config = dict(
    n_layer=14,
    n_kv_head=1,
    head_dim=128,
    activation='swiglu',
    norm_place='pre',
    norm_eps=1e-05,
    parallel_block=False,
    init_std_qkv=0.0406,
    beta2=0.95,
    lr_head=0.00504,
    warmup_steps=256,
    schedule='wsd',
    decay_shape='linear',
    seq_len=1024,
    doc_mask=True,
)
Each number is 50 + 15 x the weight over its row's rms, rounded and kept within 0 to 99. Layers, rows and columns count from 0. The size before them is the row's rms in percent of the matrix's.

# layer 3 attention output, 384x384, rms 0.0299, rows 0-25, columns 128-255
106:39 54 29 67 59 66 46 35 52 41 71 41 49 50 55 59 74 49 67 45 57 66 37 40 49 40 41 46 50 65 86 47 65 43 69 46 43 26 17 39 69 55 58 60 72 36 59 39 47 71 65 38 75 70 48 45 18 45 43 68 59 53 68 72 64 41 64 40 29 68 57 48 60 63 45 33 64 37 53 51 41 61 67 37 43 46 70 57 40 24 61 60 32 46 44 32 53 46 21 60 61 55 36 57 43 40 35 71 61 48 61 46 71 43 49 62 85 48 46 29 77 72 60 47 64 54 68 74
102:41 62 57 32 43 55 66 35 26 46 69 45 48 24 53 53 59 63 33 36 71 69 60 54 56 51 48 66 58 49 50 57 43 53 33 75 29 43 41 43 51 39 77 37 55 32 17 18 58 63 53 47 45 70 46 61 55 70 48 38 41 59 70 50 21 73 55 55 71 54 52 44 35 48 71 46 48 19 57 51 49 29 69 43 65 60 57 40 63 34 50 76 66 12 55 53 65 54 62 51 37 54 42 29 28 40 76 14 58 46 36 33 45 35 70 41 36 51 34 40 66 59 56 45 58 61 67 27
102:61 43 60 57 67 65 47 86 35 66 62 61 70 32 59 52 64 46 37 55 50 55 37 48 50 61 54 48 26 66 52 70 48 38 60 76 46 88 58 86 27 45 59 73 42 28 52 52 54 44 49 51 54 68 63 49 30 33 70 46 57 53 55 64 55 44 56 51 82 56 71 30 89 39 69 46 56 36 58 36 53 63 31 67 33 58 37 38 45 69 38 40 34 36 52 52 43 54 41 05 39 50 42 60 89 57 54 27 71 37 57 31 35 37 52 49 23 25 70 35 42 57 60 32 39 45 46 78
112:49 75 58 58 46 52 62 67 43 50 46 47 58 71 47 41 63 54 74 67 60 47 20 50 39 77 35 76 54 32 56 50 38 68 52 35 45 48 62 28 64 56 54 49 66 35 28 75 31 42 55 34 53 64 53 25 44 64 57 45 41 61 12 52 59 60 61 44 37 46 48 48 74 60 98 29 43 47 15 59 71 51 40 42 63 74 80 53 42 14 73 42 25 35 28 52 45 48 38 46 61 45 56 46 53 46 31 67 75 48 55 34 44 45 59 57 76 48 23 51 47 70 74 37 41 28 55 51
099:29 34 54 32 64 38 37 50 27 47 42 40 55 34 64 45 36 44 44 86 57 64 40 40 37 75 23 37 66 54 43 56 40 35 62 47 56 43 54 38 47 70 73 54 54 38 64 49 25 63 62 53 64 39 48 23 41 48 46 25 51 38 62 45 55 29 68 49 54 75 62 19 56 53 41 31 29 50 53 41 61 62 19 66 74 67 44 61 12 63 32 46 57 30 59 54 30 52 28 63 75 53 42 41 48 37 57 54 56 56 48 48 60 34 31 36 61 28 59 59 45 50 31 12 57 38 81 58
101:59 72 20 40 56 49 39 48 49 49 26 33 65 60 63 61 54 46 44 28 60 63 51 59 62 47 63 18 58 52 38 56 30 74 52 51 53 48 61 25 36 48 63 57 40 42 54 56 40 76 46 94 41 38 57 89 50 34 52 75 58 62 37 70 34 19 61 56 39 70 39 42 75 44 51 47 54 62 37 58 41 71 54 54 57 36 69 51 51 47 36 84 63 37 52 50 56 62 15 50 70 53 56 63 38 73 13 47 72 66 38 38 54 45 37 40 54 55 49 35 43 36 44 61 68 44 41 51
093:47 69 14 39 67 44 60 68 57 66 52 49 58 36 32 40 44 45 42 50 47 52 58 35 34 47 55 50 47 25 52 62 67 23 45 56 84 58 47 36 43 41 40 53 58 43 36 59 54 54 52 63 45 62 39 47 62 55 62 41 57 46 45 67 67 24 49 43 38 21 62 49 55 54 48 30 26 44 49 75 35 67 35 33 54 47 72 71 47 54 55 64 45 51 71 46 66 53 52 48 25 50 49 38 59 49 57 47 67 51 62 69 31 44 71 37 42 36 19 39 30 60 62 36 66 65 58 58
096:59 43 09 38 58 41 58 26 65 49 58 41 59 35 51 70 40 60 50 47 59 66 74 03 64 48 75 41 72 42 50 58 49 18 48 23 82 65 40 54 56 32 70 56 46 59 63 56 76 55 49 49 83 45 59 52 54 59 49 41 68 67 46 40 50 51 13 56 19 47 56 41 24 42 33 74 28 31 45 59 14 38 55 34 64 26 34 54 48 38 39 47 76 59 42 52 63 44 74 38 48 45 55 51 46 16 71 73 58 38 69 68 45 40 50 69 40 61 46 54 57 61 54 65 19 50 48 31
101:45 26 39 53 37 52 27 34 47 62 66 88 53 44 61 48 47 48 46 53 34 53 19 77 36 32 45 60 43 64 23 42 48 33 63 44 43 51 51 60 78 33 68 50 45 48 41 45 68 58 69 46 36 49 40 51 70 50 54 34 32 88 59 43 50 69 31 45 54 55 51 75 53 28 24 70 25 31 51 70 59 32 51 58 61 35 55 48 62 29 31 37 74 54 45 48 46 50 69 79 63 58 52 24 67 28 54 29 37 57 45 29 54 58 38 55 29 55 50 34 61 19 43 62 44 60 44 41
112:69 72 47 62 48 40 45 76 30 42 31 35 37 55 43 50 62 20 76 30 36 66 56 43 46 58 42 30 30 54 52 18 49 36 34 83 45 77 60 65 23 55 60 66 68 49 49 54 27 28 18 82 51 66 60 45 79 32 71 74 40 28 53 66 41 35 35 44 63 55 54 60 58 71 55 32 55 52 40 26 30 65 13 50 44 34 44 73 61 62 66 45 42 27 71 51 49 21 42 28 49 56 68 48 60 83 50 44 63 48 31 92 33 45 51 43 36 36 58 45 42 45 72 59 63 56 23 70
092:65 41 81 47 36 44 68 65 47 60 74 61 70 72 63 72 40 65 57 79 41 56 48 55 70 53 70 61 39 32 45 56 50 54 67 44 44 62 53 61 65 39 34 39 14 53 69 55 86 35 40 30 17 49 56 31 47 29 49 68 58 10 59 36 90 37 31 53 62 70 41 37 50 64 37 38 47 64 37 71 68 53 70 77 50 34 34 33 55 63 46 60 68 65 62 24 33 84 51 52 52 05 50 74 50 31 48 48 20 40 67 52 44 54 36 47 43 48 71 25 61 74 51 48 34 41 59 55
105:40 50 46 56 27 53 34 50 71 34 54 60 63 64 53 64 63 77 46 44 68 47 20 70 49 54 50 28 35 58 26 68 38 43 30 61 67 56 40 60 86 87 62 56 59 65 73 45 77 58 42 44 39 38 42 49 48 74 60 40 52 66 55 61 26 70 66 58 57 56 57 67 30 31 60 38 81 36 65 41 54 45 55 50 41 49 42 20 48 68 39 30 55 46 69 37 60 55 46 52 63 64 65 15 49 27 55 30 48 85 41 31 69 42 84 33 40 40 44 42 33 69 40 52 36 40 63 49
107:58 35 92 40 61 39 47 30 62 34 30 63 79 59 52 32 19 20 40 71 47 66 23 43 60 42 63 47 41 30 48 55 72 38 69 37 51 60 45 75 63 38 47 67 56 93 31 39 57 15 51 47 46 46 66 37 45 29 82 79 47 38 19 15 44 68 25 45 39 47 39 63 32 47 23 45 77 43 59 66 26 43 57 53 53 42 37 43 29 39 73 45 71 09 32 58 51 33 57 35 54 45 72 67 43 38 42 57 42 25 46 64 28 86 21 20 69 56 84 63 57 68 36 70 23 37 57 44
101:50 58 13 61 43 56 51 44 69 36 41 60 18 54 44 60 59 54 52 43 64 46 38 55 69 60 32 68 51 59 71 48 39 65 34 49 39 50 38 30 27 88 34 46 17 39 74 52 41 44 68 47 70 62 52 24 44 40 47 59 60 48 67 84 48 23 57 27 60 88 54 44 67 57 66 48 52 52 69 31 55 57 32 49 40 48 64 64 42 66 42 45 06 49 82 58 78 56 64 32 45 80 32 58 61 29 48 30 91 52 48 37 37 33 47 25 53 66 51 69 57 38 33 62 72 50 40 40
099:61 62 42 67 44 67 42 28 63 56 52 55 40 49 50 40 81 27 42 50 43 49 61 31 49 53 48 65 79 54 59 50 70 32 36 41 51 57 51 35 54 52 59 36 48 14 61 78 53 53 38 45 37 30 51 46 48 49 70 58 60 35 26 78 33 58 63 70 37 30 34 76 63 25 67 61 31 41 49 31 36 62 62 28 48 27 64 58 62 42 39 42 43 54 55 51 26 34 48 66 36 49 50 76 65 61 61 64 82 64 30 56 37 53 54 73 23 35 63 36 38 54 50 56 50 68 71 45
094:75 58 80 42 36 29 55 35 55 32 75 62 64 75 36 54 67 47 48 55 82 58 34 63 52 38 39 55 26 29 27 57 56 58 40 45 69 37 39 25 42 70 54 21 30 62 47 68 66 56 29 41 56 60 40 63 52 30 39 20 61 65 78 68 32 32 66 50 52 33 39 44 46 80 29 38 46 38 42 52 57 67 44 43 55 46 51 31 70 52 42 46 45 20 68 55 50 58 34 48 67 40 56 37 43 25 28 31 54 71 42 47 45 66 52 37 18 28 51 62 60 68 15 42 57 49 54 36
094:37 38 57 54 39 43 64 66 40 45 47 60 24 74 67 85 38 56 33 29 30 10 69 52 75 82 52 67 59 60 56 49 68 47 81 59 55 69 43 48 50 55 60 70 76 25 64 37 46 62 34 62 68 82 54 40 85 36 28 65 75 60 48 52 36 50 57 30 54 60 66 28 47 49 53 34 64 64 53 62 43 68 57 67 66 35 45 54 76 37 48 58 58 65 52 67 57 78 71 26 42 57 46 83 73 89 48 36 72 49 50 37 49 58 44 58 32 66 29 55 43 61 54 51 74 84 39 40
099:68 57 60 47 49 49 49 58 35 68 71 42 49 32 36 43 52 46 56 48 48 78 48 57 67 55 53 27 61 36 54 74 48 52 49 58 58 48 62 44 58 29 33 34 55 48 71 64 51 70 50 59 52 48 47 65 51 59 33 26 62 33 31 35 45 45 33 43 58 50 77 37 49 59 45 36 57 46 61 39 33 57 42 44 42 53 78 53 85 41 47 73 45 62 45 36 44 38 29 56 69 68 57 58 35 73 49 47 38 51 37 69 33 50 32 51 36 50 24 54 40 42 56 50 39 59 55 57
106:41 69 48 63 50 72 48 67 61 39 25 22 72 55 77 73 29 47 50 48 29 62 41 12 35 53 53 64 48 71 37 67 85 37 44 58 57 83 52 37 16 52 44 68 71 54 15 36 19 40 54 71 49 52 41 49 62 41 61 74 55 53 57 51 43 45 65 41 35 62 59 24 41 44 29 67 51 65 55 23 47 41 61 44 48 52 31 61 71 74 71 57 32 50 52 62 81 79 76 30 52 83 43 60 65 77 46 35 55 61 28 39 58 26 68 42 59 31 66 64 67 60 23 58 57 68 55 49
099:49 67 48 46 33 73 50 51 37 46 34 82 31 53 50 24 41 62 56 43 62 25 55 73 44 50 19 79 31 69 61 67 37 98 60 62 68 34 46 68 54 58 52 65 56 55 55 18 64 56 67 35 26 63 25 48 34 40 27 63 54 37 45 74 66 54 55 45 58 27 40 67 63 37 70 61 75 22 91 65 70 67 69 62 40 50 30 54 58 54 56 58 33 60 61 27 51 55 34 36 50 80 49 54 66 47 29 37 70 51 45 50 68 58 43 53 76 64 43 61 37 78 38 02 71 36 34 45
089:30 44 44 43 58 71 43 19 65 54 35 41 28 63 48 47 34 54 51 63 52 58 69 27 44 85 56 50 63 67 63 41 36 56 43 33 46 60 32 42 52 34 47 53 68 52 37 60 44 49 41 52 63 30 57 44 49 53 35 55 22 68 51 50 67 46 40 65 71 52 45 31 32 50 53 44 47 63 36 42 57 48 71 72 51 57 12 34 53 41 30 73 32 55 43 69 59 37 50 52 49 48 50 67 43 24 55 46 39 46 50 60 48 29 48 35 59 69 47 65 58 37 69 54 83 50 62 65
104:33 39 53 58 40 47 33 47 46 57 97 41 81 27 59 58 47 72 46 64 82 57 55 44 57 53 52 55 39 40 59 89 25 75 45 35 33 35 28 53 58 20 66 40 77 46 26 66 50 37 55 67 95 63 56 40 25 43 63 33 45 48 24 35 58 38 57 74 40 46 39 70 51 44 79 31 50 49 39 71 64 32 42 44 38 49 38 50 50 23 45 47 58 59 60 59 35 66 42 63 39 32 66 32 22 00 47 61 32 45 53 64 64 23 66 31 66 86 31 48 50 54 43 73 31 22 69 59
098:46 59 55 64 70 53 40 48 44 57 69 60 34 44 36 43 62 46 32 42 75 33 73 36 77 45 57 56 73 43 59 54 35 50 68 43 22 07 32 29 71 72 56 39 44 68 72 77 65 42 26 38 51 49 22 56 45 59 46 38 38 52 55 51 71 38 77 58 49 37 37 41 47 47 61 43 51 40 51 54 49 51 63 64 69 63 33 61 42 48 41 43 44 70 35 57 41 21 60 43 48 44 26 67 18 57 35 41 53 39 56 28 83 78 56 68 63 53 53 42 66 44 64 24 99 19 35 41
101:61 69 62 88 48 44 61 29 52 51 65 60 67 30 43 54 50 28 53 58 55 54 55 40 60 29 60 61 63 12 51 46 65 47 54 33 60 64 58 60 71 24 67 42 68 68 39 56 59 58 42 26 37 23 42 64 39 45 32 41 62 64 08 54 67 74 55 73 48 10 27 66 33 34 88 27 33 33 27 73 65 24 68 38 80 55 47 52 51 19 47 35 42 39 41 48 59 62 55 55 57 54 60 31 37 36 33 60 45 62 40 35 75 87 60 48 70 57 53 21 60 41 68 54 42 31 57 28
099:37 37 72 48 60 64 28 39 74 59 19 61 24 28 90 31 47 55 43 54 63 67 68 43 75 42 45 64 60 61 43 43 59 50 56 61 43 61 33 46 48 97 48 48 27 25 53 57 40 47 62 57 49 54 34 54 47 36 61 38 32 35 64 57 48 62 74 60 51 62 38 30 72 46 55 42 56 51 39 52 28 65 60 48 62 53 72 77 15 27 66 58 51 58 52 52 55 56 42 49 45 34 42 33 53 49 60 62 66 46 78 54 47 50 64 39 55 49 76 33 65 35 70 45 31 49 67 46
101:69 60 70 62 43 34 50 53 55 51 45 35 34 71 89 60 58 37 57 53 42 34 78 33 47 73 37 52 58 46 68 53 42 68 34 78 49 39 43 38 44 53 15 76 30 27 66 62 22 24 77 54 34 57 74 40 43 57 44 79 61 13 58 60 37 41 66 57 37 42 41 44 31 56 42 24 41 74 66 35 53 68 82 62 52 42 58 49 40 53 78 65 51 76 50 69 71 68 58 36 35 57 59 55 55 64 52 86 63 44 49 72 50 51 31 34 28 42 38 45 75 53 41 38 68 41 24 41